Part of a small language model's weights: MLP 704 SwiGLU.
Each number is 500 + 25 x the weight over its row's rms, rounded and kept within 0 to 999. Layers, rows and columns count from 0. Numbers have three digits each. The size before them is the row's rms in percent of the matrix's.

# layer 4 MLP gate, 704x256, rms 0.0749, rows 693-703, columns 0-63
097:465480508514518494498467495492502509486528499535479470505502476553486512526503481446498518524496501517482493489493488520525497575499489477562506528503488526491532495516514525487482518492527484
099:479544536525488502488498505542528521537525508494467507470487526521501522450548505513504465461505522491489472514500547479474532528498484470489561537461505496501478500473453499466456482500508498
092:466496497471543479489463458482469487521487515530512466479456564497498486479518499475517503473479502515503528520498539521467521510558476471495442532555502497515541477494496483515527487524519485
097:481505477505539549502489538503461512498485489480523510499531525541446530545516523458524432535567483494459464506492491509518497545522488521523494487496499535526515538490527455523486506471496526
096:488453486508522494499503496520486527482508498536530533481535475482491500481512478479488495519480496483517478486487486475517457553502519476465504506422520475541530490492482473493498478505496517
100:490475505519483515485512470503482529479506499517512522512506543496517504515477496480492507510523518516493500520505493487504475512528456511520523509502501504483481490490468488507475476473485502
105:507469484514479512494473494459465467514471522504496491473554429536513551505497503467501476492457494464514533530512479506515513532519495518507504463446492484530563463535507503537493514563479478
104:463468524470475524486484497460471507491490497478468496546512513532415520488538546474521509481441482547495524516495475485497521495481500490462469507535516502494536517491447487523495528508494497
097:504496512522553489486527491466495519498538468509512485498529553508452412490474479542524492505494498488481485540479489501492517502537513514479525516471513500507495515513521506457510500477451531
096:477514534500534532476549492499499471524519482498477465493517527482538470510473484513492486494521515483570483512510516517553486498510479478514511499519508517515488490449493516517486498494520533
100:499469550514490529456504473480477504481522508492487549462490529513528509454474522495535533484533484537496476529490537527514463432535513481497482497487553462514478484510505493517492509501500494
# layer 4 MLP up, 704x256, rms 0.0724, rows 693-703, columns 0-63
096:495475482502510509464497475546470496480465514495487541502524513512448499516478536500539509496514503482482494490546546469480470509513520510484523519481550501487499484457482520479502517519494529
101:461520505482517519480518532486491482522480467505463516549457493475503520497498505499509544484502497480522485467487529506538460454522488507514536508484534476496497470452496469471476517528476451
099:500488499500510500509463521467502488517511483508479499528447478515504476524486514523467484513542495494500517516468472478586496549473486501484505497552502532500426505485494493452458499505475526
097:506506465560504515507530527519489478539478521527535498489452525517457497541520542454479505512494517502514450531506450448517532548519521503467448518513508547534460474483496498505513452495519516
096:521513532520500521590511537458521474502529533447490488435467494498499491514495520474488494544494541503518521530527497532487474484496480533490482477489519483505478476489497524496500487484500504
095:509475476462515509502523544460551515534483493497533505455500476505479473499530468491536562466507461511426532471515501475487472511484479497510526491539518524486525504485502490507508496502483488
104:493506451487473478499517455485487479499487494501499495491514497443544503539443495488496451514515505478481499490478487493522515508552496503459480492493511488545456510493537508520490532501494498
097:499534513490517533578537495527541495501509508473512485517495523518515473547511494516501507557515526504519483469502511467532502505513521510472485514507499487530492531555476502485516461476491500
097:525477442494510465512487516480495496461486503495506514513487499552488530481502499521488532531476526491489456517463544483510505512514485488496489504517509499519445480502477515491500484497502463
101:529531514487494489463487483491540524487484460474497532528500495501512492467449478503508519503498467475521532475522493555562501498463498475555519530490479509444489516541549499540548503490506510
100:510462511531483437518543473503523464545525521465515484517513451481521529501483497490483502474491485497474500487532501495488499474548486494534458491510504533491480502518505519488522510534473513
# layer 4 MLP down (transposed), 704x256, rms 0.1, rows 693-703, columns 0-63
103:463497481478527482532537533483494482467507511495460526485486512476501501486468476492518545484504477503523527507532546494454499501510500474522460499474547495496514480486484480490468492511532533
103:482463513538493494490480477497473526535493495514508537479483484515447480519522508516534473546515515514516520516487516507539506526537501520475478467467522507476518494523502534501465472503532488
098:498504562496499461516524482506493492483471548515484515474506479559509510488508502530550493516491452475541490465500509517515514468479427487462481508482459462521487532537516523488552485470498486
098:480508528524523538536513476506506490509512487461526466515486491522515478463479517481478519498525536523505525518529513477495484473531496521513465540462525466492528509506492473473560546508488498
096:500484534493475518562483494497523546508491482525538519490528497513502479491529515486458489537516504466539492447452521520465520508471520485466558478480500490514508513523490468464468485483524496
098:444515516503487529478515466504501480517507522531485529510488510520506514517517518515516557492528502512494513510499496509483500517467546509456488504511498483524492505447528534527507544514523473
105:504563528493507465416488480486487488502503472505502480537502503488492465484491504497514490548468594500453472521500493503525483517510475499478533483495463519507495495473503532547509503480506482
099:476498478510503481500516523531471461504466524494542488473502513470479522501484514485533508492496504450482521429449487559511480473529509517449503476510510505497465525482505469455514498514494457
092:474516532537479518492475477490537456460549525485476533518478494482499468480470502510468467493486510486482507477527527512477521499551531523573523512528531513545521488505465507453467503492455502
102:515514527487511530487496484504465505475504514541555443555508500494497515471472499464507491474491470485455459520497483517540501516456551479508496530492496490455480518534484472485513497503491522
101:531495489505502524498459474524533501481484491485497533472516531529470537507485493491496525501568507516503509446527508512480517507521539499518525501461508495470507465525452530448498473492498512